{
  "n_layer": 11,
  "n_head": 6,
  "d_mlp": 448,
  "positions": "rope",
  "rope_base": 10000.0,
  "qk_norm": false,
  "bias": "none",
  "tie_embeddings": false,
  "init_std_up": 0.0344,
  "decay_fraction": 0.747,
  "train_tokens": 156800000
}
Each number is 128 + 32 x the weight over its row's rms, rounded and kept within 0 to 255. Layers, rows and columns count from 0. The size above them is the row's rms in percent of the matrix's.

# layer 3 MLP down (transposed), 448x192, rms 0.103, rows 78-112, columns 0-63
size [104  92  98 103 106  97 105 104 101 101  97  98  97 105 100  99 104 113  99 101  99  96  99  94 102 101  95 103  95  97 105  99 110  99  98]
[[104 169 135 109  82  85 113  72 154  76 149 155 128  90  96 131 191 152 129 114  59 131 100 129 148 198 122 127  69 127 133 111 144 156  81 183 166 117 138 163 207 123 155 140 126 150 162 122 119 118 162  91 147  91 100 116 161 141 169  85 154 193 101 161]
 [141 122  48 137 120 134 141 101 159 137 155  53 157 118 134 158  88 175 173 117 130 116 161 139 138 142 103 168 103 108 129 137  96  89  91 161 166 163 111 241 117  78 116 127 148 153 111 148 153 123 146 217 162 153 120 184 170 108 180 140  77 133 161 185]
 [145 146 138  94 138 166 115 135 134 132 150  65  92 128 123  91 139 166 109 113 153  98 135 132  90 186 136  86 153 134 112 138 143 189 193  92 122 171  94 144 129 156 138  99 185 151 145 207 100  83 119  75 117 103 141 129 213 168  62 215 124 157 115 110]
 [145 106 162 171 148 145 126 113 100  77  90 128 149  68  74 169 141 122 120 119 133 178 155  93 170 218 168 123  70 115 136 140 151 126  74 123  69 109  42 134  94 155 142 134 117 100 147 122  73 124 197 148 115  91 142 153 106 190 149  89 102 103 161 160]
 [152 119 141  85 124 117 158  81 187 134 121 109 146 132 153 164 150  18 127 130 136 148 182  81 129  92 132 109 111 160 155 106 136 116  63 157 120 167 146 127 146 133 125 153 127 148 164 129 208  62 140 100 111 106 177 131  54 139 129 129 132 136 181 152]
 [139 119 110 129 191  90  78 203 104 123 114 135 163 145 158 186 106 118 112  91 175  98 166 171 194  95 148  90 110  57 142 129 162 135  66 109 136 149 103  70 119 108 132 127 158 151 180 105 128 118 133 129 160 141 111 106  48 126  83 203  98 133 160 139]
 [137 138 120 141 109 155 112 138 102 192 165 119 142 133 137 128 139 152 157 111  92 171 104 104 183 148 131 136 186 118 144 166 101 161 167 165  93 108 136 171 133 130 116 120 125  72 119 154 155 166 160 168  78 101 124  73 142  90 128 123  88 123 125 121]
 [114 110 124  96 143 101 118  27 132 103 114  57  54 151 154 182  77 119  79 112 166 154 174 118 118 117 121 136 134 162  81 178 123 117 183 163 137 161 102 156 105 126 120 210 128 136 154 154 157  77 101 156 161  94 193  95  85 145 130 155 144 148 142 129]
 [116 133 132 131 184 108 154 171 102 138 114 196  93 136 114 148 140 138 127 151 133 144 177 124  88 154 184 159 176 149  72 203 132 129 150 168 135 120 131 104  86 162 123  79 154 125 112  75  91 100 105  76 149 159 159 139 122 127 182 113  93 111 100 144]
 [122 117 129 165  96 112 123  96 117 114 139  84 114 117  94 148 104  69 160  82 162  87 137 115 169 108 129 131 180 147  87 182 145  88 110  13 127 133 192 119 134 149 173 182  60 107 175 187 142  90  91 101 133  81  95 121 108 137 100 188 157 141  57 133]
 [114 137 121  94 152 117 119 128  92 116  91 146 137  90  61 135 108 152 115 145 144 148 168 115 134 189 199 128 108 125 145 104 128  91 148  97 183 155 128 147 105 150 118 128 129 137 159  94 103  66 148 116 189 126  93 115  84 145 158 125 126 109 134 182]
 [ 96 152 108  97 114 102 124 182 103  52 159 123 123  57 123 149  80 147 119 137 157 132  88  54 150  67 117 172 205  71 142 113 117 163 162 145 112 140 130 105 142 104 159 138 129  82 128  77 165 128  89 160 176 152 136 131 107 178 177 134 124 115 158 136]
 [ 97  89  72  96 106 210 115 116  94 148 166 192 137  85 102 111 101 113 114 193 104 103 148 140  56 150 101 119 154 111 143 124 103 136 114 112  98 110 120 126  99 144  70 111 124 177 104 135  92 123 147 133 133 164 216  71  64  68 142  93 196 145 148 115]
 [131 169  65  90  99 168  77 129 178 115 141 110  83 215 117  97 154 146 117  82 148  94 115 105 179 134 109 168 153 107  93 118 175 169 148 128 132 117 138 115 110 152 135 153 106 118 149  83 129 140 113  99 153 103 135 159 144 121 150 107 197  92 102  67]
 [ 94 159 118 144 118 132 125 146 172 127 105  64 215 124 125 120 107 108 186 147  98 136 125  81 102 131 116 136  89 134 169  84 106  96 139 110 133 101 145 186 112 117 109 132  92 139 190 110 175 113 154 154 186 187 116 119  83  56  81 116 114 171 126 115]
 [130 131 135 176 164 103 126  93 114 131  70 158 115 155 140 104 155  87 104 114 172 155 150  69 176 129 160  87 106  84  93 157 144 154  49 176 179 109 140 159 148 106  81 116 119 182 135 124 101  87 123 181  57  68 121  99 152 145 119 110 126 101 135 103]
 [ 62 113 140 128 135 154 101  75 177  77 152 121 206 171 137 138  87 122 144 130 109 131  92 142 202 134 147  89 152  74 100  87 117 148 181 205 153 163 178 146 141  76 139 115 111  96 180 112 139 110 140 106 124 170  57 127 123  55  75 215 112 172 177  70]
 [ 95 120 187 129 154 165 112  70 154 141 148  96 154  56 117 122 107 176  88 129 127 103 152 101 130 111 134 109 185 138 108 103  69  94 186  78 141 144 159 128 174 201 115  99  57 141 163 150 148  92 120  99 181  86 171 124 179 163 148 150 173 118  78  93]
 [ 95 183 164 105 157 123  99 119 150 169 137 186 107  95 103 117 136 160  52 157 107 138 122 120 109  99 128 157  64  77 164 156 153 135 114  90 142 120  89 151 131 141 111 115 133 147 134  93 129 177 162 102  92 100 133 107  74 166 101 161 116 129  82 192]
 [128 134  72 111  72  99 185  65 126 126 134 114 131  60 130 138 140 131 102 147 163 187  78 138 147 173 138 144 113 104 127 111 157 125 148 111 101 108 168  94 136 169 149 178 121 121 103 130 132 144 142 161  90  51 104 117 162 118 202  92 176 137 109 181]
 [146 109 143 106 115  59 118 127 170 157 127 134 103 111 109 149 119 165  92 140 144 170 131  97 127 121  73 122  83 123 157 129  81  36 110 149  91 124 109 150 138 143 171 126  82 181  81 151 150 154 177 110 129 104 135 108 175  92 184  69 114 123 178 170]
 [154 149  45  48 111  85 123 191 122 139 178 122 110 147 149  87 158 119 147 134 131 121  93 112 105 156 113  85 115  94 129 139 115 131 144 143 102 125  99 196 141 116 182  96 131 131 133  91 183 137  86 109 117 138 153 140  76 118 123 151 127 175 109 113]
 [ 90 188 208 144 107 115 126 100 130 136 123  96 109 122 159 156 118 163  85 138 107 135 144 109  96 159 132 148 126 149 147 119  73 121 119 122  97 103  79 139 122 152 145  98  80 154  81 132  81 172 149 106 197 158 126  85  83 129 171 232 116 170 138 137]
 [176 144 132  99 124  67  98 126  96  96 124  94 110  86 123  86 167 138 106 167 162 103 107  84 141 149 150 128 126 123  85  71 103 116 150  83 178 168 176  72 150 166 164 126  43 111 127 162  98 182 117 151 137 178  93 119 141 130 139 171  87 130 138 161]
 [132 103 145 109 140 120 114 108 160 139 131 125 148  94  83  74 157 207 124 158 118  49 121 124 121  37 145 128  99 126 126 122 180  92 134  93 109  38 112 115 111 138 159 112 179 167 181 122 118 126 100  88 129 109 113 105 111 111 131 170 129 145  95 178]
 [164 146 138 155 136 106 103 157 122 116 140 104 143 170  91  82 122 162 109 166 112 118 176 134 149  73 131 142  93 127 177 124  77 190 124 102 117 170  79 103 157 102 135 102 111  41  89  73 129 166 126  71 113  99 138 112 114 153 140 166 152 173 144 168]
 [145  69 166  76  59 148 204 136  84 178 119  77 116  80 171 136 140 115 139 158 151 159 130 125 156  69 161 140 134 172 151  71 116  70 102 143 154  73 118 136 104  93 103 114 130 117 191 138 159 135 143  61 104 161 104  45  73  95 172 137 102 108 176 168]
 [108 113  96 144  82 172 137 105 157 148 102 124  87  84 137 120 117 213 147 139 137 153 138 152  99 158 153 153 122 106 141 122 152 121 121 113 125 184 156 128 100 144 137 140 162 138  88 157 121 118 138 140 255 146 106 136 108 176 160 219 136 181 135 133]
 [137 108 152 168 110 103 124 129 112  80 157 160 142  96 168  97 110  73 133 157  98 105 154  91 145  96 123  86 132 149 125 111 134 152 135 179 147 125 100 100  82 192 159  75 164 138 149 118 103  72 133  98 181 114 165 103 152 118 140  82 162 110 133 109]
 [155 121 145  62 175 141 118 154 130 151  83  59  98 119 119 132 150 153 111  87 124 135 128 147 153 158 132 161 154 105 128 163 115 145 176 114 156 107 145 101 103 121 112 115 111 152 127 145  21 102 146 144 177 113 106 132  73 193 163 240 120 117 162 133]
 [ 83 152 164 148  90 128  99 134 130 119 109 104 131 126 120 107 111 159 138 135 161 109  84 130 134 100 126 170 137 123 122  79 173 174 158  75 150 152 157 132 126 129 127  69 109  81 146 155 136  93 131 154 202 171 143 111 157 126 120 128 149 126 193 164]
 [ 88  80 134 112  84 115 165  78 133 146 176 100 101 123 110  98 141  68 196 147 114  90 151 125 207  81 187  87  61 151  88 109 205 121 145 124 144 140 118 105 123 107 154 102 127 124 104 100 128 128 113 149  69  83 138 139  90 100 138 130  87 180 139 131]
 [136 118  92 124 125  89 128 113  90  92 137 127 110 116 185 112 119  42 154 127 127 153  72 114 151  91 123 154 173 126 203 201 115 143 154 134  44 157 162  97 126  69 134 135 139 106 130 142 125 158 157 163  86 138 175 183 131 142 167  91  67 174 106 134]
 [162 133 155 108 152 179  87  90 124 131 146 128 166 119 126 149 134 126 135 122  58 152  91 113 166 123  88 116 150  97 107 133 155 164 164  97 128 121 161 150 146  89 117  89  90  80  80 115 158  96 129 116 255 159 156 162  94 105 112 145 113 164 152 116]
 [107 164 113 148 114 141 132 145 115 159  82 170 126 123 123 146 127 139 142 121 215 104 199 128  94 168 112 185 119 115 113 118 122 148 101 164 147 148 193  80 115 130 140 147 124 162 169 147 151 168 143 109  53 113 173 140 160 136 164 139 191  98 136 110]]
# layer 3 MLP gate, 448x192, rms 0.115, rows 79-113, columns 0-63
size [ 93  93 108 108  94 110 106  99 103  95  96  95 112  98 100 104 113 100 100 100  89  99  91 103 101 102 102  95  95 105 103 111  98 105 101]
[[115  97 180  83 163 128 152 139 141 127 135 141 127 138 112 117 191  70 172 117 162  58 168 150  82 117 133 152 159 179 101  92 131 176 152  96 170 176 123 134 125 167 103 122 106 152 203 172 162 172 139 125 101  80 114 144 102 114 136 123 117 125  90 150]
 [162 146 146 123 115 148  89 139 130 149 110 234 183  94  80 118 117 150 163 100 120 126  80  98 149 102 118  99 181 139 185 123 111 134 202 174 136 135 107  98  63 177 136 156 133 157 163 101 136 161 127 162 145 133  93  97 120 118 153 176 169 133 146 139]
 [117 174 169 216 109 179 105 105 114  88  69 168  86  92 127 148 148 111 107 103 139 148 117  98 105 142 140  69  98 142 189 172  87 111 108 102  77  85  96 125 163  57 156 133 104 151 171 138 118 143 159 151 149 124 138 134 150 127 115 137 197  99 102 120]
 [119 105 130  93 133  70 129 138 189 138 105  45 132 107 115  95 159 135  90 153 170 191 146 192 138  69 148 131 110  81 145 130 174 122 143 120 160 161 118 120 187 110 129 103 156 137 141 167 151 133 112  96  86  70 160  82  67  76 103 161 111 116 170 161]
 [133  94 127 111 143 141 108 152 154  77  71 152  99 115 185  57 103 137 134 120 143 139 156  90 162 113 120 137 135 141  99 115 151  79 116 162 111 120 102 113  99 115 163 130 142 178 134  83 118  81 137  95 111 109 133  88 155 181 122 101  98 118 127 124]
 [188  80 117 149 116 224 147 160  79 157 121 131 165  60 105 167  31 129 116 119 161 161 175  77 175 145 141 102 145 167 143 135  66  59 122 142 143 138 137 185 109 134 136 136 109 133 122 121 190 140 133 101 134 133  81 129 136 106  98  98 147 138 150 177]
 [ 53 131 109 143  96 168  74 198 137 107  95 158 133 100 132 146  70  72 105  83  81  81 137  80 139 143 157 103  95 141 129 110 129 118 143 140 117 183 116 141 130  72 161 156 144 197 166 108 112 104 152 120 132 104 195 108 140 177 140 157 144  88  47 118]
 [113  78 126 143  53 130 177 173  85 130 121 152 102 115 158 203 147 109 148 132  99  64 112 116 155  74 190  70 121 130 150 108 181 128 103 129 146  92  67 174  92  94 132 104 107  83  88  99 161 129 135 186 150 123 118 140 153 140 146  97 139  66 106 164]
 [157 105 145 142 108  74 190 105 119 212 115 156 153 132 138 133 151 147 102  97 105 120 174 143  76 116 111  70 153  85 111  82  87 108 106 161 168 119 135 190 158 144  85 180  88 130 122 146 123 182 165 143 146 109 158  71 118  92 141 138 164  98 156 103]
 [110  82 163 141 108 151  47 155  93 129 105 119 150 187 115 115 188 173 101 137 171 167  64 116 151  97 121 163 137 126 149  82 138  50 118 135 135 139 175 149 104  89 169 147 167 124  63 160 151 122 127 163 190  93 109 108  97 120  94 136 130 153 131 119]
 [163 155 117 104 145 120 102 177 150  91  39 119 107 149 129  97 116 170 128  87 139 120 111 135  74 127 122 176 103 164 134 134 153 100 125  89 109 118 204  65 179 110 189 133 134 131 160  97 152 152 113 120 169 168 120  36  75 123 129 125 168 142 154  98]
 [135 103 123  85 106  90 105 164 104 138  67 142 109 121  50 177  94 115 119 114 153 136 129  97  83 137 131 102 199 123 135 136 168 152 197 135 125 137 183 157 172 157 201 117 101 206 145 111 116 174 108 117 131 105 156 100 114  96 126 126 161 125  88  95]
 [128 129 154  92 127 107 134 104 164 118  93 137 126 118  77 161  85  96  91 142 163 138 137 127 127 129 114 134 178 144 147 137 106 131 184 156 126 178  27 163 169 140 100 150 168 116 132 165 159 126 158 145 144 147 143  93  50  67 152 118 164  92 140 173]
 [121  95 128 122 198 134 187 134 138 174 155 163 110 113 157  86 132 130 142 196 129 207 167 133  52 138  75  85 148 129 118 140 108 148 126 164 161 120 131 141 114 143 182  87 110 127 190 124 132 107  99 129 146 126 132 100 125 129  73 119 120 128 117  93]
 [182 102 179 153 115 161  86 128  50 117  61 185 148 155  92 148 160 103 110 121 147 174 130 129 146 127 162 120 150  96 112 168  89  98  99 147 140 160 124 126 132 123  93  98 176 121 161 114 163 170 165 103 185  99  98 136 143  97 215  84 159 115 104 116]
 [131  66 104 121 106 154 179 112 103 139  94  74 133 110 202 110 113 154  94 122  58  98  96 126 189  87 111 159 222 128 142 146 152 116 148 192  45 156 141 146 147 135 165 150  93 133  69 115 119 149 103 132 137  75 164 109 160  60 139  96 116 125  79 139]
 [147 113 126 175 130 117 120 190 114 121 107 155 121 116  90 136 165  78  96 111 114 141 145 127 159 135 123 137  97 124 117 137 107 113 158 114  71 118 112 150 111  85 122 139 170 111 116 107  78 174 113 103 102 143 125 156 202 128 134 100 130  80 133  69]
 [101 101 141  78 152 107  90 143 127 130 123 159 150 158 147 106 170  91 108 107 142  79 143  99  97 109 173 173 106 137 117 161 163  70 158 128 128 160 138 107 154 149 184 162  69 109 133 148 116 110 101 115 155 131 144 133 144 144 109 124 152  95  78 124]
 [152 151 120  91  83 136 134 182 169 112 125 154 107 107  83 145 148 129 124 158  70 114  93 183  91 111  59 114 142 119 110 123 135 148 126 127 120 168 115 161 126 171 131 142 170 136 133  96 145 163 113  77 105 137 104 136 140 146 186 121 109  81 158 130]
 [169 116 151 115 191 130 126 159 115 118  92 142 161 162 128 109  90 133 141 130  97 147 110 100 125 134 187 127 141 141 220 177 171 111 184 174 179 112 138 114 183 179  89  91 151 136 194 166  99  99 178 105 116  97  98 127 114 124  94 101 116 162 173 105]
 [129  78  30  76 119 112 136 159 178 129 112 142 129 102 136  96 182 130 160  51 124  89 143 163 106 119 110 129 100 128 132 102 141 120 173 102  72 155 115  90  66 115 102 131 133 130 120  90 121  96  98 148  79 146 131 118 193 116 136 135 133  98 110 138]
 [140  97 157 125 119 144 139 181  93 119 120 160  87 129 146 120 180 148  89 113 112 179 172 138 115 123 118 136 113 131 117  94 105 112 141 151 113 165 149 175 132 155 124 155 144 122 148 100 106  82 126 149 107 196 102 148 137 185 132 123 181 122  55 105]
 [172 152 138 126 115 178 182 120 205 168 183 146 123  92  97 123 177 142 100 120 104 184 128  82 122  81  99  46  79 163 109 130 167 157 114 139 169 142 142 124 150 169 125 136 131  90  98 143 151 114 175  86 149  80 138 130 180 111 124 159 197 113 146  94]
 [104  81 107 137 158 150 124 146  86 116 103  93  96 130 133 171 135 106  79  77 147 115 104 117 116 113  59 114 143 120 157 130 120  88  91  97 112  97 114 169 110  90 132 133 140 120  74  81 111 188 105 145 120 146 109 173 121  89 133 110 101 133 101 117]
 [157 130 196 111 150 127 149 115 148 145 129  98 140 144 157  56 127 154 118 178 167 132 181  99 135  98 165  94 142  96 131 132 136 144  59 135  84 109 123 112 171 152 139  52 118 109 181 119 154 108 181 159 148  94 133 166 132  94 117 121 168  96 101 161]
 [117  97 104 141 150  97 109 108  57  72 147 178 130 137 195 179 105 106 126 161  53 160 164 164 136 128 109  83 138  81 130  87 141 111  91  98 102  98 108 155 148  96  75 122 173  79 120 119 151 167 151  75 140  94 156  79 155 112  96 152 123  64 152  81]
 [127 100 146  71 129 177 129 167 122 127 104 147 149 121 158 158 129 115 173 137 156  72 121 122 164 124 116  98 183  93 136 113  79 106 148  94 126 196 101 174 127 171 136 159 126 172 142 114 148 162 193 170 134 159 136 100  93 140 139 136 174 131 125 121]
 [107  68 122 111  77 193 154 162 123 114 132 150 105  66 171 164 133 144 122 100 133  57 138 153 135 100 116 140  55 173  86 128 117  99 114  71  62 173  81 126  94 123 176 166  78  79 102  88 131 141  53 110  85 124 165  76 179 164 135  95 100 116 151 156]
 [130  96 138 136 125 110  99 178 110 140  40 157 103 171  82 119 177 144 120  95 111 106 151 101  81 128 189 171 110  82  97 106 140  82 146 144 118 117 133 108 122 144 109 157 135 101 128 138 116  90  93 124 149 163 127  78 137 143 137 159 152 145 189 132]
 [134  93  99 150 114 147 129  96 119 169 184 119 133  92 134 159 117 118 146 118 126  62 137 143 128 128 137 134 105 111 117 136 115 130 138 137 127 146  92 118 101 132 111 151 131  78 197 149 135 131 151 102 130 138 164 115  97 131  92  85 166 119 110 149]
 [157 111 170  93 150 153 122 132  98 163 141 133 124 109 141 138 150 114  80 135  71 123 172 198 174 131 132  95 129 112 113 141 165 119 109 129 115 143 150 179 103  97  80 129 132  99 136 133 116 140 120 185 102 123 127 139 168 126 137 141 112 151 117 125]
 [118  93 146 119 123 158 121 136  99 121  80 145  88  98 136  96 154 149 148 131 102  77 211 140 114 134 126 110 109  81  86  98 142 108 125 162 132 186 103 143 164 118 101  91 121 120 107 111 121 104 136 127 126 152 103 101 125  79  94 102 143 115  86 175]
 [136  56 134  68 136 129 107 127 123 120 186 153 124  93  96 159 117 110 181 120 190  75 182 116 152 162 150 119 120 195 158 152 189 103 135 114 124  84 169 117  93 112 137  78 100 139 189 109 142  92 101 133 144 122 165 119 118 123 160 135 105 126 122 123]
 [108 121 154 141 113 167 131 110  68 157 100 163 163 165 107 122  99 123 200 100 147 130 163 160 144 113  56 169 104 112 162 104 182  84 140 133  92 153 163 109 167 122 116 104 176 120 123  90 121 132 148 105 166 160  71 180 195 143 144 123 139 143 110  81]
 [159 126 191  92  87 136 115 165 166 185  61 148 174  85 120 151  93 128  85  62  87 130 100 122  38 147 183 101 130 124 204  84 123 152 118 142  81  88 111 143 131 148 129 141 140 146 144 139 130 115 144 154  99  98 153 147 162 192 109 138 122 134 143  85]]
# layer 3 MLP up, 448x192, rms 0.107, rows 79-113, columns 0-63
size [ 92  94 104 104  95 107 106 101 102  98  96  95 109 101 103 102 111  99 102 100  92 102  96 102 102  92 100  97  90 104  96 108 100 100 100]
[[111 145 111  99 150 118  72 174 117  56  72 114  94 146 107 142 150 117 142 183 175  81  58 117 118 159 106 129 120 161 120 142  90 136  92  60 129 142 134 138 114  51 110 160 108  99 146 118 140 140 109 221 107 157 140 163 115 159 134 149 182 103 154  99]
 [ 97 153  80 111  97 125  96 129  73 113 173 141  83 120 107 154 158 133 164  90 132 107  71 108 150 181 105 141 135 104 114 145  91  87 167 144 126 158 197 143  95 145 125 108 155  82 129 149  68 134 138 118  81 151 160 131 161 182  75 116  76 192 124 145]
 [139 157 115 184 105 184 193 109  84 111 120 122 107  94 142 122  98  83 174 187 132 180  52 116 195 115 138 141 182 148  95 108 113 114 122 180  64 143 122 159 122 175 102  95 175 132  82 138  96 128 137 152 139 127 170 121  90  89 122 138 204 109 145 116]
 [113  86  98 143  90  65 136 112 154 118  72 144 163 120 159  97 131 168 145 125 158 126 142 137 168 194 143 129  72 156 160 158 146 148 124 123  94 136 142 147  99 124 176 108 136 134 153 151  74 158  83 102 161  97  86  63 106 115 124 143 118 180 123  71]
 [ 85 193 138 133 132  66 124 114 137 150 147 103 136 126 161 180  68 100 132  84 131 148 137 125 162 103 135 157 143  66 155  94 122 200  86  79 175 117 115 173 151 110 163 156 136 140 109 159 169 117 145 117 154 143 142 175 168 118 158  97 146 127 128 149]
 [176 165 137 173 158 167 167  94 120  86 100 111 158 121 123 135  70 144 159 162 101 144 110 120 147 159 123 152 171 121 118 131 109 158 207 108 177 170  87 179 141 119  58 155 102  75 146 123 160 102 119 129 150 165 108 111 157  77 164 154 146 123 147 124]
 [141 145  99 138 117  94 176 131 129 149 116 114  77 124 137 162  85 126 121 107 139 124 132 151 129  88 150 139 165 107 157  93  97 130 111 122 113 149 111 128 114  98 115 151 101 111 144 133 134 162 107 163 131 113 154 158 115 180 143 182 163 102 144 147]
 [ 73  58 116 120 134  85  98 116 103 175  56 141  80  89 141 151 179 150 106 150 127  89 122 134 149 146 154 130 161 110 146  90  66  66 123  89 134 157 171 163 183  95  83 130 151 164  79 130 135  94 128  61 126 148 123  81 163  60 149 164  84 167 129 157]
 [163 127 186 157 134 157 165 134 114 196 149 142 159  77 194  82 175 142 149 111 115 161  88  55 152 163 188 132  87 186 130 134  88 114 225 142 124 123 126  90  89 186  92 154 131 213 115  62 109 158 107 109 119  79 140 135  98 164 121 167 122 146 123  97]
 [116 144  66  87 179 124 192 122  56 113 112 155  88  84 124 138 146 161 122 131 114  96 142 136 127 179 111 146 143 174 118 111 110 152 137 150  85 132 113 167 135  81  74 116 122  60 151 133 136 154 163 104 126 140 113 146 123 173 155 154 153  74 201 125]
 [111 137 125 130 141 128 150 109 148  74 139 174  90 174 179 153 142 157 160 147 126 168 114 136 175  96 192 145 100 162 122 131 109  96 139  92 105 167 134 140  96 139  82  87 123  91 168 140 146 128 133 128 138 120  70 191 161 140 124  94 117 135 146 107]
 [149 187 133 183 165 100 138 173 162  93  84 131 129 133 157 110  83 117  91 191  58 135 180  45 116 100 135  97 136 166  95 149 110 118 139 108 160 133  41 189 168  38 171 156 110 154 120 121 168 141  96 114 108 173 128  89 111 127  97 115 152 150 116 105]
 [186 135 117 159 109 131 103 152 181  77 104 114 157 136  91 153 138 151  92 105 163 134 170  82  93 167 151 143 127 140  61 113 128  97 164  57  48 168 122  91 106 120 120 121 134 135  82  82  90 115 110 167 176 187 137 122  90 173 112 149 116 115 176 102]
 [107 109  87  87  95  96 123 125 101 145 101 153 130  77 115 105 143 100 122 141 137 112 115 170 146 164  72  88 119 166 195  56 114 172  81  86  84 149 105 118 176 101 207 173 113 100 100 145 109 133 139 173 158 120 120  82 157 101  68 164 147 110 149 111]
 [152 137 132  91  81 120 143 159 118  96 108 116  98  94  97 149 169 108  57 106  99 135  77  72 142 160 131 105 133 158 150 130 130 178 151 101 139 146 128 156 115 123 119 134 139 142 145 215 113  91 135 123 112  94 200  57 121 163 100 143 134  52 193 126]
 [ 64  84 129 167 118 164 135 114 123 148  75  63 153 102 105 171 109 106 124 175  80 144 121 137 119 103  83 120 103  59 144 128 169 112 129 157 109 113 116 139 145 153 121 133 222 112 164 145  92 120 150 151 131 154 106 157  90 121  78 150  73 115 103  84]
 [199  71  99  71 116  86 131 130  96 121 129 166 182 149 103 102 110 146 127 113 116 132 125 129 105  83 164 190 187 122 110  77 135 133 118  77 141 107 132 144 125 146 139 157 182 161 188 145 124 157  53  63 135 108 134 113 160 151 123  82 157 175 100 135]
 [178 111 102 121 154 123 134 127 111 118 156 138 121  84 123 180 143 182 189 110 138 143 154 149 137 144 126 132 138 108 173 138 149 109 198 183  92 165 125 142 130 200 147 174 125 106 128 112 133 143 171 196  82 196  80  92 112 150 165 178 151 193  78  85]
 [101 143 186 135 147  70 175 115 105 127 112 148  83 104  39 190  98 189 148 123 151 117 153 179 136 155 113 106 158  89 153 150 139 204 126  94 152 114 131 139 136 151 143 125 162 101 134 120  77 157 134 122  73 138  90  89 148 143 115 106  99 100 149 138]
 [167 168 108 143 171 159 161  76 144  71  91 149 146 102 172 114 104 109 107 117 101 178  80 198 113  81 109 117 118 102 142 137  77 160  93 181 180 118 179 124 140 103 130 165 103 122 117 168  93 149 125 168 125 182 110  88 148 130 101 162 114 108 113 136]
 [132 135 128 130  87 119 104 117 155 141 100 122 113 111 107 144 169 144 142  79 101 159 158 145 175 213 113 148 103 155  29 176 137  88 170 140  84  88 126 108 139 155 107  96 160 177 123 136 105  39  93 139 174  60 148 109 115 126 132 114 146 137 116 134]
 [124  93 155 108 109 169 133 113 175 166 132 134 215  91 103  98 148 154 104  87 180 175 127  99 101 131  67 120 136 176 146 118 151  77 161 157 115 151 133 116 111 123 141  72  74 136 103 145  58 120 129  67 150  79 109 115 129 157  84 131 161 176 125 146]
 [ 85 104 127 143 131 140 101 171 118 101 188 147 125 122  98 107 116 139 151 133  89 156 147 166 134 143 144 100 111  96 113  69 110  63 119 100 128  91 117 207 121 138 157  80  96  94 149 116 160  78 153 189  88  90  92 106 102 129 168 166  74 158 111 155]
 [183 118 138 172 161 173 142 145  87 155  94 165 128 119 151 223  92 110 130 105 124 117 147  71 205  99  58 105 128 132 221 138 106 148 136 173 144 116 147 141 108 174 134 234 130 197 125 144 151 143 118 108 110 143 102 108  94 154 135 115 180 155  94  81]
 [147 138 139 119 112 143  98 143 180 148 130 129 126 120 162 144 176 142 108 166  89 228  70 192  84 144 171 173 125 183 128 124 127 158 165 159 152 198 131 142 162 103  90 136 127 179 123 193 139 167 116  75 132 119 159 115  92 139 115 124 129 139 125  97]
 [147 191  71  55 101 119 142 128 157 123 120 131 186 107 131 107 104 125 131  93 121  88 136 115  74 142 148 109  90 113 144 143 108 114 123 156  96  96  86 158  84  75 122 164 110 102  40  97 150 153 147  91 143 137  77  93 143 153 169 122 159 189 117 179]
 [169  78 144  92  91  76 157  59  98  70 101  91  79 164  52 142 157 131 141 101  96 136 112 133 104  71  92 106 103 132 133 165  71 113 150 129  96 111  99 108 142 138 141 127 149  96 121 118 144 131 106  53 150 118 170 128 192 110 129 173 131 120 129 192]
 [ 59 196 133  86 137  45  99 165 109 155 114 114  92 135 117 146 122 132 129 117 134  90 148 125  96 133 131 152 177 202 117 184 155 146 125 104 141 102 112 101 112 143 184 103 164 104 147 159 176 177 122 152  71 109 159  79 136 124 116  46  84 147 161 137]
 [102 115 149 116 125 152 132 189 187 128  65  94 109 127 113  85 135 200 130 129 145 130 143 141 125 160 147 170 116 121 104 164 141 104 117 134  85  80 140 130 137 158 156 108 121 148 137 160 115 100  97 121 118 104 169 172 100 203 160 151 124  87 126 128]
 [150 158 189  90 144 116 103 151  65 135 131 144 105 144 150 157  99 147 135 157 134 190 214 102 105 137  80  52 104 106 122 151 132 110 166 152 207 151 178  85 133 151 139 112 122 153 108 122 117 182  84 148 140 138  49 110 147 128 104 141 114 112 101 182]
 [164 127 101 156 140 141  76 176 109 153 141 191 125  90  92 219 128  76 119 110 126 150 121 162 168 151  91  77 123 127 112 126 126 108 152 120  65  44 130 112  92 212 137 169 131 130 116  90 114 128 129  95 123 159  97 142 172  99  76 104 142 125 132 124]
 [132 127 119 117 127 133 174 114  49 128  92 121 138 134 134 156 154  55  81 138 174 149 100 187 133 156 102 114 146 137 116 112  57  95 103 133 105 153 123 131 140 117  91 185 101 118  70 137  89 128 108 132 110 107 158 129 127 140 141 157  86  66 115 126]
 [ 83 105 130  65  65 131 121 158 117  70 113 174 127 121 137 191 112 114 154  91 245 158 158 126  79 165 130 153  51 192 126 134 152  84 186 193 151 111 127  99  99 136 136 152 164 149 137 105  47 109 137 165  91 161 135  56 102 103 133 154 156  85 142 145]
 [148  69 171 187 127 117 166 136 135 146  88 126 116 147 152  73 141  86  99 154 130 108 157 122 125 154 134 160  71 122 144 184 178  98 185 169 120 160  99 145 128 126 120  96 151 208 146 133 150  83 144 167 163 100 160 152 145 129 108 179 149 142 144 103]
 [145 124 127  97 154 153 186 148 102 178 131 166 120 100 114 115  87 139 131 146 117 112  62 109 129 117 129 108 133 115  88 142  92 126 181 128 132 173 125 178 149 184 160 124 134 161 154 179 112 101 181 101 104 156 135  82 134 148 160 161 103 162 139 160]]